Weights of a small GPT-style language model, trained from scratch on English Wikipedia.
Architecture: LayerNorm before each block, rotary positions, no biases in attention or MLP, untied embeddings.
Each number is 128 + 32 x the weight over its row's rms, rounded and kept within 0 to 255. Layers, rows and columns count from 0. The size above them is the row's rms in percent of the matrix's.

# layer 4 attention query, 128x160, rms 0.107, rows 0-63, columns 0-39
size [ 68  90  91 104 111  90 110 100 116 108 124 100 115 110 107 112  90  85  83  97 118 100 122 132  99 110 121 106 110 110 117 108 119 114 101 107 108 105 102 108 102 111 115 113 110 115 120 109 111 109 106 109 102 106 117 106 108 107 107 112 110 102 112 105]
[[144 130 172  73 184 128 106 123 147 126 146 106  80 103 137 136 181 172  72 116 141 122 113 112  96 178 148 181 121 127 151 121 132  42 109 137 116 139 138 182]
 [184 146 130  53  76 160 131 173 159 107 114 152 140 113 162 128 101  63  91 133 128 156 124 211 101  74 137  97 155  87  99 158 148 111 144  85  72 116  98  95]
 [128 167 150 111 167 145  50 103  80 150 134 132 169 115 162 177 165 168  81 129 127  87 131 167  66 107 185  72 118 171 128  99  89 120  87 141 103 208 168 119]
 [155  89  65 119 122 127 206 136 152 134 175 116 144 116 170 194 133 113  93 153 133 155  98 122  92 198 135  98 151  64 219 115 126  99 113  78 147 207 154 120]
 [171  95 137 214 217 153 121 182 156 120  94 142  99 135 167 143 121 164  60 142 137 137  99 130 126  65  73 109 124 164 155  79 150 167 152  94 115  75 151 112]
 [128  68 106 143 150 141 138  92 125  75  99 145 140 149  72 166 106 119  87  84 143 168 141 122 122 183 112 132 121  59 116 119 136 152 148 149 146  97 119 133]
 [ 95 107 138 117 175  91  98 125 104 144 130  94 115 113 148 103 151 157  99 130 120 193 142 147 144 156 121 163 118 153  72 125  98 117 124 172 150 110 133 140]
 [112 127 122 110 182 141 109 170 113 127  74  80  93 150 126 157 139 194 138 107 158  86 137 102 127  79 137 106  88 172  93  85 108 144 130 152  83 102 129 148]
 [ 91 161  95 180 133 146 139  59 129 129 109 131  86 130 124 192  98 142  91 152 167 176 109 134 171 122  73 144 172  63 154 120 150 149 141 108 139 185 139 113]
 [138 117  63 126  60 156 121 108 106 177  98 118 138  92  59  95  73 129 106 123 163 114 111 117 105 115  76 120 120 157 144  74 165  84 115 130 137 149 145 119]
 [110 116 130 139 109  80  86 137 124  97  91 111 105 104 119  81 125  88  86  82 138 103 164 108 140 141 169 195 139 186 124 117  69 142 130 138 110 124  42 176]
 [130 126 173 147 115 184  65  85 137 154 103 173 120 111 138 131 160  99  84 105  85  89 118 126 115 139 187  99 102 119  91 131 100 127 124  99 172 151 138 145]
 [ 32  89 185 157 131 134 153 140 164 112 146 123 134  88 127 175 165 151  65 151 122 174 171 117 100  86 120 208  93 131  95 171 108 131 122 110 153 158 100 104]
 [123  84 182 160 102 126 144  77 132 169 107 166 187  81 123 143 110  92 190 105 103 134  86 139  70 179 135  88 121 125  92 141 118  93 193  87 188 141 109 162]
 [136  22  86 111 105 112 150 113 144 162  82 119 100 106 116 106 164 168  89 150 146 125  99  93 127 111 151 160 116  97 148 114  75 153 122  30 127 179 141 103]
 [189 102 238 150 119 100  72 180 181 113 120 142 119 126 135 104  84 144  71  74 139 160 143 157 130 133 135 129 152 117 109 228  95 117 142  81 118 183 117 171]
 [105 156 144 144  93 148 140  86 143 169 114 158 166 126 122 117  93 166 187  79 105 139  90 106 144 100 151 115 221 149 110 127 132  98 108  91  95 150 187  94]
 [147 106 110  58 155 148 130 138 157 149 129 114 103 123 119 103 139 129 132 115  87 157  90 128 134 154 162 115 106  80  95 131 171  87 137 100 132 190 195  92]
 [ 87 129 143  89 162 171 150 139  87 143 108  77 169  94  93 149 148 176  93 120 144 157  87 153 116 159 120 110 105 171 139 121  94  77 128 127 112 116 143 115]
 [ 59 157 126  95 150 126  90 121 124 149 154  44 142  87 113 152 201 152 173 147 137 108 130 125 145 137 137 153  61 184 114 169  86 133 110 191 170 143 139 142]
 [172 132 110 145 114 128 217  82 152 139 131 166 127 169 132 123  58  82  82  83  98 136 139 125  97 159 144 112 144  24 175  95 165 168 100  86 195 138 134 107]
 [120 140 127 145  81 115 231  77  99 171 118 119 128 165 102 148 115  73 239  75 110 138 109 158 124 127 144 157 117  69 114 116 215 114 141 132 134  83 163 152]
 [184 143 109 147 184 114 218 124 180  94 143  94 165 157 177 115  92 153 149  58 129 146 111 132 158 151 145 125 127 137 147  50 151 189 176 100 216  91 151 139]
 [124 165  91 177 152 157 114 146  90 137  63 130 103 158 182 147  98 106  91  94 157 116 141 120 108  63 151 120  93 112 111 110 140 236 141  92 114 108 171 126]
 [ 95 128 117 149 119 114 110 126  70 147 183 141 121 105 115 152 106 181 191 124 167  91 142 175 136  61 101 142 120 107 163 191  83  94 157 173 109 139 112 156]
 [131 142 137  88 111 112 117 139  87 121 167 130 128 105  89 126 102 161 111 105 139 104  55 156 121 153 152 158 124  72 147  98 121 174 158  91  93  92 150 178]
 [143 101 148 158 134 145 139 157 161 125 149  69  83  91  97 118 110 146 111 128 105 167  85 122  46 103 117 120 173  99 155 132 124 150 151 182 180 143 115 141]
 [120 103 161  21 136 174 151 114 168 166 103  42 103  98 159 106  42 137 129  95  97 181 159 154 121 170 144 133 128 180  93 138  92 122 124 116 142  92  91 127]
 [110 171 140 109 137 145 144  51  96 104 159 154  96 131 102  89 103 180  99 145 155 148  66  73 170 182 132 116 192 118  58 116 114 126 128  85 151 137 148 118]
 [121 127 131 128 125 152 144 115 112 142 155  83 105 122 154 107 157  60 142 173  98 120 195 107 105 119 147 129 156 131  91 171 168 118 123 108 189 140 118 107]
 [100  92 110  92 149 169 105 114 108  82 113  97  84 141 155 155 170 108  62 138 143 127 159 180 189 104 133  56 118 109 102 153 105 139 151 114 100 161 127 117]
 [151 126 115 149  89  89 110  99 124 105 151 143 116 125 129 154  94 142 163 100 110 102 133 137 127  98 153 123 124 154  74 176 165 113 121 165 112 171 123 168]
 [100 123 127  79 146 146 108 151 166  98 142 170 101  99 156 102 102 128 123 111 149 111  65 171 131 106 154  79 156 161  88  77 171 143 116 170 162 125 162 123]
 [168 151 135 154  97 115 139 142 143 103 144  84 133  99 140 158  82 122 142 156 180  64 101 150 143 126 101 136 174 147 142 186  92  85 111  96 148 197  66 178]
 [103 169 169 152 152  88  94  77 161 136 119 120 149 124 133 122 123  88 118 104  89  90 105 101  78 120 140 110 168 121 153  99 146 156 150  96 149 197  96 121]
 [103 118  88  51 102  83 120  98 122 129 116 137 107 146 169 134 177  84 131 177  73 119 161 160 175 174 114 156 145 124  98 151 114 142 104 131  54  76 145 115]
 [154 131 166 122 124 128  86 141 152 109 144 137 122  88  60 111 165 135 152  55 146 144  69 122 149 210 164  83 113 146  71 118 171  73 105 128 152 111 129  88]
 [108  70  98  94 180  98 112 123 102 105  95 149 130 122 191 191 139 129 114  94 193 145 117 129 150 172 115  67  76 107 194 179 164 123 142 152 131  85 117 163]
 [121 144 115 141 157 165 172  85 151 101 148 104 110 173 176  93  71 160  95 138 139 145 158 122 116 168  65  54 137 171  89  92 148  81 114 166  87 132  90 139]
 [ 93 150 133 151 176 142  97 150  92 124 100 155 125 104 130 185 108 175 189 135 131  59  77 120 177 157 121 180 103 116 151 128 157  86  97 132 133 115 162 119]
 [114 134 109 149 166 123 188 151 138  90  75 115 127 107 107 116  60 119 173 103 104  86 124 162  91 158 120 142 189  80 143 155  61 132 142 149  72 114 134  77]
 [118  58  86 110 129  96 183 125 139 175 127 133  69 142 158 179 124 120 146 133  57  86  92 127 119 134 116  66 136 120 174 113  90 112 159 141 137  99 121 144]
 [187 135 138 178 169 111 135 152 147 108 101 156 135  90 189 136  43  83  91 110 166 130  99 176 123 101 108 115 168  60  99 145 174 136 140  82 151 128 145 145]
 [155 168  86  71 138  56 107 151 145 143 108 149 124 138 100 104  86 115 122 137 143 107 117 124 115 149 119  81 127 145  88 123 158  81 160  96  93 127 115 161]
 [108 177 183 110 114 166  72 159 169 163  99 180 129 138 131 166 100 107 136  93  69 149  89  99 113  87 119 135 136  60 212  56 100 102 115 155 123 170 131 131]
 [127 225 132  53 155 121  70 152 134 151 121 128 129 112  97 139 198 103 111 175  87 119 119 161 144 114 138  65 119 155 143 112 168 124 140 125 145  60  70 110]
 [144 106 129  82 104  97 187  97 103  63 114 114  78 123 145 103 122 133 191 177 140 186 159 103 153 144 130 171 142 135 132 121 110 157 121 116 123 133 111 123]
 [165 165 100  76  65 169 153 115 136 156 103 140 145 201 146 144 134  45 124 124 103 135 171 149 116 151 144 140 145  75 142 161 165  87 126 129 165 176 100 114]
 [112 187 142 128 126 133  90 134 103 171  53 102 124 170 166 139 171 111 116 126 102  96 152  71 105 148 155  94 116 117  85 127 117 140  53 146  92 174 124  69]
 [137 113 156 187 128  97  81 137 102 118 130 192 175 111 167  92 174 152 130  72 138 126 124 176 192 174 138 139 103 125 122 107 125  74  71 165 111 159 112 126]
 [148 111 120 115  79  96 124 154 168 175 117 139 140 137  63  99 166 176 126 161 112 145 156 107 135 112 151 153 141 122  88 140 118  84 144 193 147 129 108  79]
 [105  91 123 155 158 149 100 151 148 128 183 118 153 125 156 160 100 121 113 165 155 106 138 172  63 155 147 174 115  55 131  81 124 143 132 154 153 134 110  61]
 [133 151 105 110 218  94 135 140 147 101 123 104  99 115 185 163  77 146 102 185 102 123  79 147 139 107 166  76  93  96 128  89 172 180 158 147 133  94 148 113]
 [145 145  67 115 127 102 113 100 136 121 125 155  82 108 184 116  75 107 104  96 110 123 171 100  56 101 157 122 113 133 161 106 174 126 142 113 117 128 129 103]
 [148 177 185  96  77 137 187  83 151 116 118 168  92 114 119 193  75 126 178  95 135 117 131  84 140 122 149 146 186  85 183  37 143 164 110 143 147 101 132 127]
 [131 126  97  89 157 127 127 165  76 164 150 135 114 140 112  97 131  77 126 166 149 120 139 151 137 104 106 118 140 153 168 143 177  88  78 126 133 163 144 111]
 [183 118  85  56 122 150 144 156 131 147 145 196 138 137 146 157 132 176  82 141 109 108 138 146 164 126 141 116 136 163 133 103 138 120 113 161 131 155 149 112]
 [134 185  69 147 150  75 113  97 118  65 175 114  52 101 134  54 143 116 154 136 108 157  76 135 162 147 123 128 126 106 137  89 127  87 112 121 103 106  72 145]
 [ 76 105 117 104 135 112 139 119 113 108 157  66 200  66 123  90 155 192 110  94 154 114  80 131 189 103 108  96 157 125 147 122 167 130 107  81 154 102 132 161]
 [180 133 129 111  77 122 226 142 134 109 159 126 109 148 108 101  93 117 129 102  74 124 119 189 164  66 127 155  84  96 101 107 142 123  89 164 194 154 174 106]
 [108 134 148 117 134 149 153 182  97 102 152 147 146 135  57  92 134 134 110 121 139 122 117 129 140 154 128 100 128 150 142  93 181  94 129 124  74  96 143 113]
 [127  97  92  49 136 115 115 184 171 102 193 136 138 175  98 160 119  80 129  93 143 142 127 107 141 170 108 129 142 105 111 190  98  32  83 126 128 136  82 175]
 [ 77 138 131 177 150  93  95 173 112 156 130 110  85 116 149 139 150 161 150  98 109 108 151 140 126 154 169 131 118 156 150 128  73 116 184  66 156 140 131 105]
 [153  86  72 154 128 138 145 126 143 118 100 150  88 154 123 110 143 147 133 135  94 154 135 112 152 106  42 112 112 138 146 101 176 149 124 169 158 115 146 157]]
# layer 4 attention key, 128x160, rms 0.104, rows 0-63, columns 0-39
size [ 91  81  98 104 109 114 130 142 117 130 132  99 125 111 108 109  80  75  94 107 113  97 117 114 113 109 133 117 110 107 125 119 112 116 111 113 109 114 108 112 101 122 121 113 109 117 115 116 100 106 118 115 107 109 113 113 106 122 110 112 103 107 108 108]
[[125 129 168 144 129 152 106 152 130  76 101 119  91 178 117 112 137 130 110 122  90 104 154 149 114 145  71 127 104 140 233 123 112 121 132 152 150  87 103 181]
 [150 159 111 113 120 146 100  78  98 147  66 116 107 149  92 142 154 111 133 152 117 102 174 111 168 101 155 149 103 153 100 102 148 180  78 151  92 116  85 122]
 [117 123  82  81 151  86 189  87 127 130  85 169 133 135 107 172 168 134 164 197 172 115 181 113 117 139 134  91  44  78  99 128 120 141  88 171 124 129 123 148]
 [135 134 129 141  81  73  91 128 126  71 140 196 167 137 163 117  71 126 135  88 103  98 128 186  68 147 110 169  60 112 100 151 145 122 145 126 121 124 131 112]
 [176 227 166 105 152 147 128 103 149 125 103 176  60 159 108 107 115  70 126 146  90 134 139 153 152 156 113 101 172  97  94 169 128  73 146 174 126 177 136 118]
 [111 103 126 132  57 114 128 146 117 109 137 202 118 120 154 130 157 100 122 140  95 121 130 174 120  85  94  84 122 111  95 112 109  41 143 133 164 149 102 119]
 [168 173 163 126  98 111 114  42 101  90 148 142 111 142 167 119 129  85 156 177  91  95 105  97 123 182 132 157 148  73 138 121 108 147 114 148 130 173  81 112]
 [167 129 113  95 163 113 165 130 224 156 134 178 109 159  77 102 120  85 165 108 119 167 127 156 151 151  93  63 203  50  71 131 122  75 131 112 156 167 168 132]
 [ 69 154 166  67 117 182 101  90  68  66 148  72 110  80 176 108 127 144 170 123  62 200 176 146 170 147 166 133 191 147 131 152 167 123 102 143 151 212 133 117]
 [107 102 156 136 149 177  95 106 133 102 130  95 169 115 170  65 118  75  92 144  86 129 177 167  90 125  89 124  91 163 143 120  86 166 169 152 188 113  66 160]
 [103 156 138 152  82 181  65 111 117 161 141 102 155 116  37  77 163 110 130 119 101 106 207 112 100 161 179 113 125 134 141 129 107 165 139 160 139 210 104 117]
 [167 127 145  94 108  99 124 133 113 145 103 131 146 151 136 146 125 118 162 102 135  65 137 122 104 115  80 189 131  76 177  91  76 142 155 194 125 136 175 157]
 [113 188 152 124 114  66 146  92 100  83 107 109 105 173 148 133 127 139  49 129 136  52 206 113 117  80 127 124 155 177 156 181 127 159 112 129 123 128 122  94]
 [105  73 160 128 101 129 179 170 146 118 161 143 120 126 120 147  81 159 119 143 127 175  78 142 112  81 135 143 106 144 144 160 150  86 128 148 101  99 158 148]
 [141 133 179 114 117 137 182 204  64 120 133 135 165  98 145 124 111 140  77 121 134 121  87 196 128 140 140 160 131 172 128  88 109 100 163 154 146 125 125 145]
 [167  95 134 151 139  78 145 183 121 123 183 146 160  89  86 136 136 124 135 129  98  89 129 166  82 127 174 117 166 113 169 200 170 109 164 130  90 153 108 112]
 [104 140 168 173  79 134 141 126 114  80 141 122 121 102 102 126 146 100 134 110  81 133 107 114 146 152 115  75 217 227 182 138 132 141 163 133 131  93 150 127]
 [108 146  97 201 114  98  58  68 161 126 106 109 177 139 138 199 132 158 120  45 124 146 102 165 119 145  99 121 130 106 123 118 137 138 158 128 135 165  88  98]
 [120 132 105 178 126  72 139 164 132  86 120 129 118 174  66 102 138  97  98 143 148  92 131 122 108  92 180 146  51 175 172  80 149 115 176 145 166  85 177  91]
 [ 91 105 131 141 169 120 127 197 156 124 131 127 215  94 103 114 156 115  70  79 178 154 144  86 130 144 106 142 104 158 175 156 154  77  96 119 112  67 113 178]
 [191 167 152 143  87 100  85  76 124 124 102 157 177 154 159 174 131  78  67 104 114 121 109 150 116  60 140  69  97  86  56 125 144  93 189 123 137 182 157 102]
 [173 120  98 168 165 116  77  93 138  87 116 129 176 130 141 145 167 132 167 148 177 162 107 111 113 119  78 120 182 106 129 166 143 101 160 140  98 102 165 132]
 [171 165 152 185 131 101  97 155 131 161  97 149 103 105 137 140 105  93 145 147  77  80 183 142 153 121 137  98 188  88 142 123 115 122 115  88 157 192 135 123]
 [153 123 143 116 102  91 113 126  80 165 111 166 164 138 133 129 176  70 154 172  32  85 137 139 119 154 137 147 104 171 110 118 124 120 163 147 218 178  82  72]
 [168 142 167  73 175 117 166 127 170 105 113 114 189 119 116 116 145  97  97 177 145 104 112 155 167 128 110 131 143 110 182 117 128 113  97 136  59 128 122 149]
 [134 114  94 151 106 107 113 151 114 184 107 105 141 103 209 151 103 114 101 184 156 138 166 126 119  89 128 117 113 144 132 167 126 140 137 179 102 164  93 121]
 [157  93 202 122 151  62 175 138 102  84 155 160 111 178  94 109 120 182 120  89 127 121 175 128  64 105 127 113 119 186 136 109 103 133 179  94 127  75 133  99]
 [ 84 180 100  75 141  91 105  64 124 133 113 195 148 124 163 134  88 203 109 110  99 126 191 197 169 165 108 175 147 164  93 120 111 155 176 119  60 157 117  97]
 [144 104 119  88  26 110 132 113 116 144  69  88 154 125  52 180 120 101 117 155 169 150 182 148 139 157  85 139 148  91 124 143 124  62 136 144 140 115  95 120]
 [ 73 114 151 124 117 133 150 106 129  67 145  84 112 102 125 126 151 189 147 132 181 144 150 103 115 105 114 121 141 140  85 119 117 161 112 102  77  72 107  69]
 [167 145 137 179 101 124  93 173 168 108 135 163 102 151 105 134 192  75 187 115  95  80 126 131 112  70 205  81 169 120  79  84 142 111 166 158 160 164 109 145]
 [145 124  88  94 148 102 170 163 131 132 166  79  75 130 125 165 125 157 125 177 139 139  91  93 141 116 126 123 118 123 104 150 105 199 149 143 124  60 158  93]
 [104 169 102 133 116 132 116 155 177 124 153  58 121  46 141 125  75 136 102 102 135 141 107 141 142 163 109 138 157 128  94 162 131  81 124 158 123 109 133 119]
 [149 152  62 110 137 151 159 125 113 129 113 115 111 155 134 124  75 116 202 132 132  97 176 144 125 125 109 162 119 135 114 129 126 118 146 151 146  88 165 160]
 [ 96 178 114 181 130 127 157 153 187 111 153 144  98 201 109 143  85  77 148 113 135 160 119  41  98 134 149  76 132  40 101 146 113  82  96 156 128  74 143 101]
 [115  30 147 190  80 131 101 127  65 172 163 144 169 128 131  73 167 163 177 144 140 129 134 117 162  60 108 110 142 125 126 154 133 111 123 165 154 125 138 131]
 [104  77 170 147 143 127 129 140 117 205 115  89 112 203 150 125  98 103  16  60 115 161 136 104 135  98 129 129 113 153 143 188  97  82 184 124 182 107  96 149]
 [125  88 106  71 132 127 128 163 110 145  93 172 119 146 135 155 149 173 142 132  93 140 125 137 129 125 154 128 175  90 107 127 148 142  89 140 170 114 174 159]
 [139 166 126 156 217 178 128 141 107 177 156 153 116 121  89 155 105  96 154  51 118 134 184 157 119 112 150 127 113 121 109 100 168 127 142 187 172 129  57 114]
 [161 138 112 196 104 137 144 175 154 124  87  72 120 171 139 106 115 108 132 129 107 156  74 114 147 139  82 124 169 106 105 129 130 169 233  99 126  91 135 180]
 [110 138 121  75 141 113 212 154 124 181 126  97 101  95  45 131 129  90 164 159 135 160 144 156 132 119 173 153 104 112 138 145 146 107 168 118  97 129  85  88]
 [ 94 162 140 119 118 152 189 119 171  69 171 189 130  97 116 118 108 133 148 176 126  94 133 115 104  96 130 126 157 159  95 123 113 151 149 132 139 134 124  87]
 [172 175 144 174 134 134 143 179 108 118 107 186  63 103 140  79  87  84 152 156 134 139 167 125 140  92 132 183 160 138 177 152 135 115 153 143 159 170 154 145]
 [156 139 142 168 135 102 179 122 157 115 131 191 102  99 169  72  94 112 144 122 121 125 165 176 169 218 159  98 174 109  90 120 150 116 114 155  98 164 142  92]
 [124 148 164 153 161 109 126 183 126 126  98 102 117  98 139 114 118 127 146 159 117 145 100 105 147 122  66 128 143  77 167 126 113  84 132 123 103 160 118 116]
 [ 94 200 146 167 125 156 100 131 148 144 169 112 177 152 137 167 145 160  90 144 147 178 117  96 174 100 122 141 165 120 141  95 112  92 171 130 128 162 106 203]
 [112  85 166 152 118 142 136 122 111 118 117 141 196 108 117 161 132 133 195 161 132 139 172 135  68  92 158 153 159 132  74 101 179  87 133 145 165 143 132 124]
 [119  78 162 160 122 129  73 144  61 136 106  73 123 138 188 114 148 134 224 145 127  96  98 114 160 133 125 130 109 116 161 130 121 165 121 128 191  68 164 113]
 [108  96 159  79 174 164 112 110 127  96 118 196 146  92  71 105 103 112 183  68 126 124 141 105 124  67 121 117 175  85  65 122  96 132 162 134 101 127 119  65]
 [182  51 140 143 104  80 115 178 113 104 114 123 149 122 155 182 203 167  80 122 177 140 165  99 145  91 117  82 108 195 121 126 158 117 196 120 144 145 145 147]
 [102 154 165  82 118 117 174 103  89 158 144  96 126 137 106 131  38 143 124 107 104 128  76 167 129 134 101 175 102 137 129  98 199 129 104  85 149  84 181 134]
 [129 112  84 142 180 148  60 100 188 126 151  84 127 107 140 149 124 135 178 122 120 135 113 113 108  98 110 144  89 102 167 151 134 111 110 117 160 118 143 125]
 [160 184 176 145  81 101 151 172 133  98 138 171  96 110 105 147  65 178 192 102 183 150 120 128 140  82 187 166 127 104 133  83 129  35 143 188 190  97 167 137]
 [138 195  82 162 126  79 112 113 173 158 116 106 116 102 138 206 115 122 210 118  42 108 115 155  45 167 109 138 117 179 138 162  59 103 166 158 164 153 122  89]
 [144 133 142 121 140 117 111  63 124 110  89  95  80  70 112 174 117 141 224  85 132  96 180 112  95 129 137  97  99  98 188 165  79 149 158 102 156 165 137 111]
 [ 75 143 157 124 142 112 129 121 129 143  92  64 117  88  93 142 101 204 109 155 162 115 123 153  84 154 130  58 156 138 122  98  88 200 107 121 180 105 127 108]
 [135  92  92 167 109 141 131 120 146 137 119  97 137 117 149 195 127 131  39 132 124 200 116 142 135 145 146 134 148 109 150 111 102 164 103 136 154 163 103 152]
 [118 103  81 101  95 166 192 142 131  95 163 100 100 164 144  45 157 114 135 165 123 166 138 151 131 134 114 206  88 108 138 180 190 147 175 129 136 129  83 174]
 [ 86 145  76  92  68 111 187 136 157 170 137 157  74 127 125 115  77 146  89 115  59  72  91 118 107 118 174 110 130 123 115 121  61 106 113 118 138 160  89 128]
 [129  82 117 151 168 181 163 108 148  93 127  96 164 160 177  83 137 129 140 147 130 131 173  76  85  89 141  87 155 205 101 137 116  74 131 125 171 154  71 136]
 [162 140 120 141 155  54 184 138 181  70 121 141 130  97  95 160 180  97 113  97  73 113 104 162 131 156 102 123 118 142 134  76 151  79 131 192 140 140  62 145]
 [138 109  93 151  87 132 179 100 135 155 139 156 158 160 164  83 103 106 137 115 137 138 119 141 111 111 130 138  66 139  91 106 156 172  59  96  94 104 120 133]
 [117 157 152 163 157 131 163 100  75 150  99 126 138 215  75  87 116 138 144  83  75 151  93 124 126 149 155 109  90 105  84 175  86  92 224 157 100 142 165 113]
 [112 104  83 143 145 135 142 207 134 121 117  82 122 119 154 167 138 166 146 195 162 178  76 127 131 158 111 160 147 127 151 116 149 185 190 120 178 112 157 132]]
# layer 4 attention value, 128x160, rms 0.134, rows 0-17, columns 0-39
size [ 99  90  90  84  83  98  96  93  91  80 102  92  81  85  89  87  91  85]
[[114 130 135 137  59 121 144 135 130 129 150 190 167 118 115 114 126 142  98 124 154 106 137 178 165 134 138 119  97 113 137 172 107  54 128 110 133 141 152 165]
 [127 106 176 113 140 105 137 162  91 166 133 184  96 108 165 124  86  94 133 127  99 118 105  77 170 138 113 130 145 171 142 116 138  97 147 111 169 118 105 153]
 [156 149  99 102 139 104  80 118  84  83 160 176 146 124 190 105  72 104 142 145 113 128 185 156 122 163 110 101 100  99 129 183 109 129 141 126 126  46 134 162]
 [136 132 135 162 137 122 151 123 151  99 139 120 113  60 178  92 132  70 135 119 136 134 129 179 130 155 105 134 163 122 175 131 144 169 141 176  87 139 128 182]
 [160 153 112 111 134  77 102  81 174 158  99 160  80 109 137 147 118 181 131 155 140  48 121 138  63 191  90 132  85 131 102 153  86  88 148 129 136 176 165 151]
 [ 93 115 145 136 137  35 112 152 133 140 162 133 134 144 126 132 114 120 182 106  75 103 141 122  99  88 141 155 102 113 103 149  75  61 121 157 166 161 188 100]
 [ 94 118 120 121 101 145 131 119  82 164 154 168 132 156  68 146 106 159 178 114 150 122 102 135 140 118 162 111 140 167 137 183 148  79  85 104 173  83 128 132]
 [144  96 119 115 128 198 127  94 101 120 149 104  96  73 153 119 151 124 110 132  75 101 180 111 129 139 134 160 145 101  98 168 108  57 168 150 166 175 103 179]
 [179 119 146 132 149 182 152  79 164 162 126 101 160 122 114 104  83 184 133 110 145 112  81 173 119 121  68 104 170  80 117 102 155  77  99  84 164 114 124 117]
 [122 153 114 130  85 126  76 113 168 133 115 199 137 111 118 119  84 143 149 174 155 152 105 142 108  76 165 129 160  63 144 162 140  55 140 170 134 157 124 111]
 [136 131 140 149 152 121  54 137 118 155 127 193 146 130 168 118 122 151 135 135 159 164 136  86 136 141 125 129  90 118 129 183 135 107  93 181 175 145 160 111]
 [163  86 105 148 163 125 161 107 129  82 143  76 165 153 132 149  87 187 160 169 137 180 121 153 141 109  83 122 157 110  93  91 156 100 139 101 117 173 118 194]
 [118 116 109  91 154 154  86  94 111 117 140 105 114  63 129  66 136 157  90 105 107  87 146 150  75 146 113 122  89 174 127 153 128 153 113 105  99 138  59 125]
 [103  50  95 111 113 110 160 139 147 104 152 131 142 115 185 136  66 149 203 109 134  99 134 142  91 190  60 126 109 173 148 156 146  84 121 136 162 147  94  99]
 [147 148 165 120  67 132  69 166 112 120 116 100 125 126 119 113  68 109 100 123 117  77 141  93 111 210  94 125 118 111 128 128 171 103 192 168 114 160 140 152]
 [117 170 182 121 152 119  30 126 132 120 122 149 113 143 107 130 155 153  90 153 147 110 140 135  89 137 143  54  80 143 101  93  93 131  93 154 116 111 104 148]
 [186 145  93 129 103 102 155  99 105 123 150 143 102 129 134 131 175  61  87 124 150 123 104 138 136 125  60 145 123 105 170 106 108 102 107  59  79 154 110 188]
 [ 73 180 132  90 116 169 104 128  68 153 129 138  83 103 116 129 100  34 168 108 132 151 135 125 149  87  89 133 158  72 134 187  78 148 139 187 103 137 164 130]]
# layer 4 attention output (transposed), 128x160, rms 0.13, rows 0-16, columns 0-39
size [ 91  78  81  79  79  87  89  82  85  77  86  83  75  82  83  78  93]
[[ 85 131 133 174 106 153 105 131  93 118  89 188 109 136 139 139 158 140 110  88 171 201  89 136 144  99 143  79 175 129 125 156 158 120 113 151 146 155 131 137]
 [117 103 103 178 160 122 163 104 174  61 131 107 139 124 157 158 144 173 139 170  87 135 128 183 145 105 120 133 161 163 110 158  86 128 151 140 132 117 131 134]
 [109 123 193  42 145  87 144 115  93 127 168 139  60 127 158 137 126  85 144 113 134 105 125 157 137 136 136  80 129 194 178 102 205 128  68 167 133 104 110 133]
 [150 163 114  76 138 123 105 106 126 152 163  73 157 124 147 126  93 137 145 177 113 142  84 129 106  65 109  67 158  82 131  90 105 150 167 136 129 118 151  95]
 [138 102  95 122 104 142 162 133 139 110  97 169 110 192 136 143 115 129  93 116 176 136 126 132 186 146 131 105 144 111 137 139 153 169 156 139 155  79 179 107]
 [118 103 142 119  51 178 168  94  83 180 167 121  61 173 102 121 127 169 134  72 113 156  91 116 189 120  81 102 119 129 131 120 106 118 119 183 175 136 125 169]
 [149  99 160 109 109 133 160 156 149 119  80 161 153 141 114  93 136 197 144 129  92  82 109 142 136 117  35 160 125 142 149  69 174 157  65 130 141  49 128 145]
 [154 142  75 104  98  87 197 135 117 101 117 119 107 164 151 116 124 134 195 122  56 126 152 176 171 106 134 120 168 103 100 150 153 142 153  45  55 169 136 123]
 [178  72 104  96 112  96 161 125 132 139 149 115 148 119 126  75 113 158  68 127 137 158 162 122 118 170 150 176  88 215 135 162 136 164 135 122 155  85 173 149]
 [127 118  60  94  95 103 136 131 169 155 139 100 158  59 101 138 123 209 118 102 183 160 101 119 115 129  65 131 111 158 114 162 148 162 162 124 144  70 172 111]
 [126 119 158  96 124 104 125 186 115 118  77 129 107  98  76 119  99  96 168 109 131  66 125  78 147 127 112 177 155 106 161 155 144 104  77 121  61 141 133  96]
 [115 115 141 102 123 157 118 112  97 138  96 127 151  77 108 117 164 155 128 120 129 126 181 108 105 125 160  99  66 149 138 148 171 127  58 139  84  87 104  78]
 [ 97 122 164 136 170  43 160 160 122 133 115 152  74 181 114 119  94  98 190 102 105  71 160 116 118 161  89 103 163  99  94 130  97 167 116 133  93  68 118 110]
 [155 151 153  92 130 122  84 121 140 160 128 185 119 126 115 137 111 127  65 130 152 145 136 108 166 144 114 120 162 139  99 120 152 165 116  97 143 119 151  80]
 [162 111  65 165 152 121 196  77 125  90 120 127  93 101 117 123  99 148 172 190  53 207  97 114 102 110 138 110  91 104 153  40 215  83 113 136 148  85 140  64]
 [166 121 103 100 143  96 195 165 171 117 105  79 111 118 140 135 141 115 184 165  68  69  99 117 145  68 152 168 129 142 144  89 147  96 154 134 122 137 130  88]
 [ 79 119 147 191  79 177 147 121 213 167  72  87 151 120  93 163  91 172 158 136 153 144 114 122 125 103 166  76 166 141 105 156 154 165 128 158 163 108 184  72]]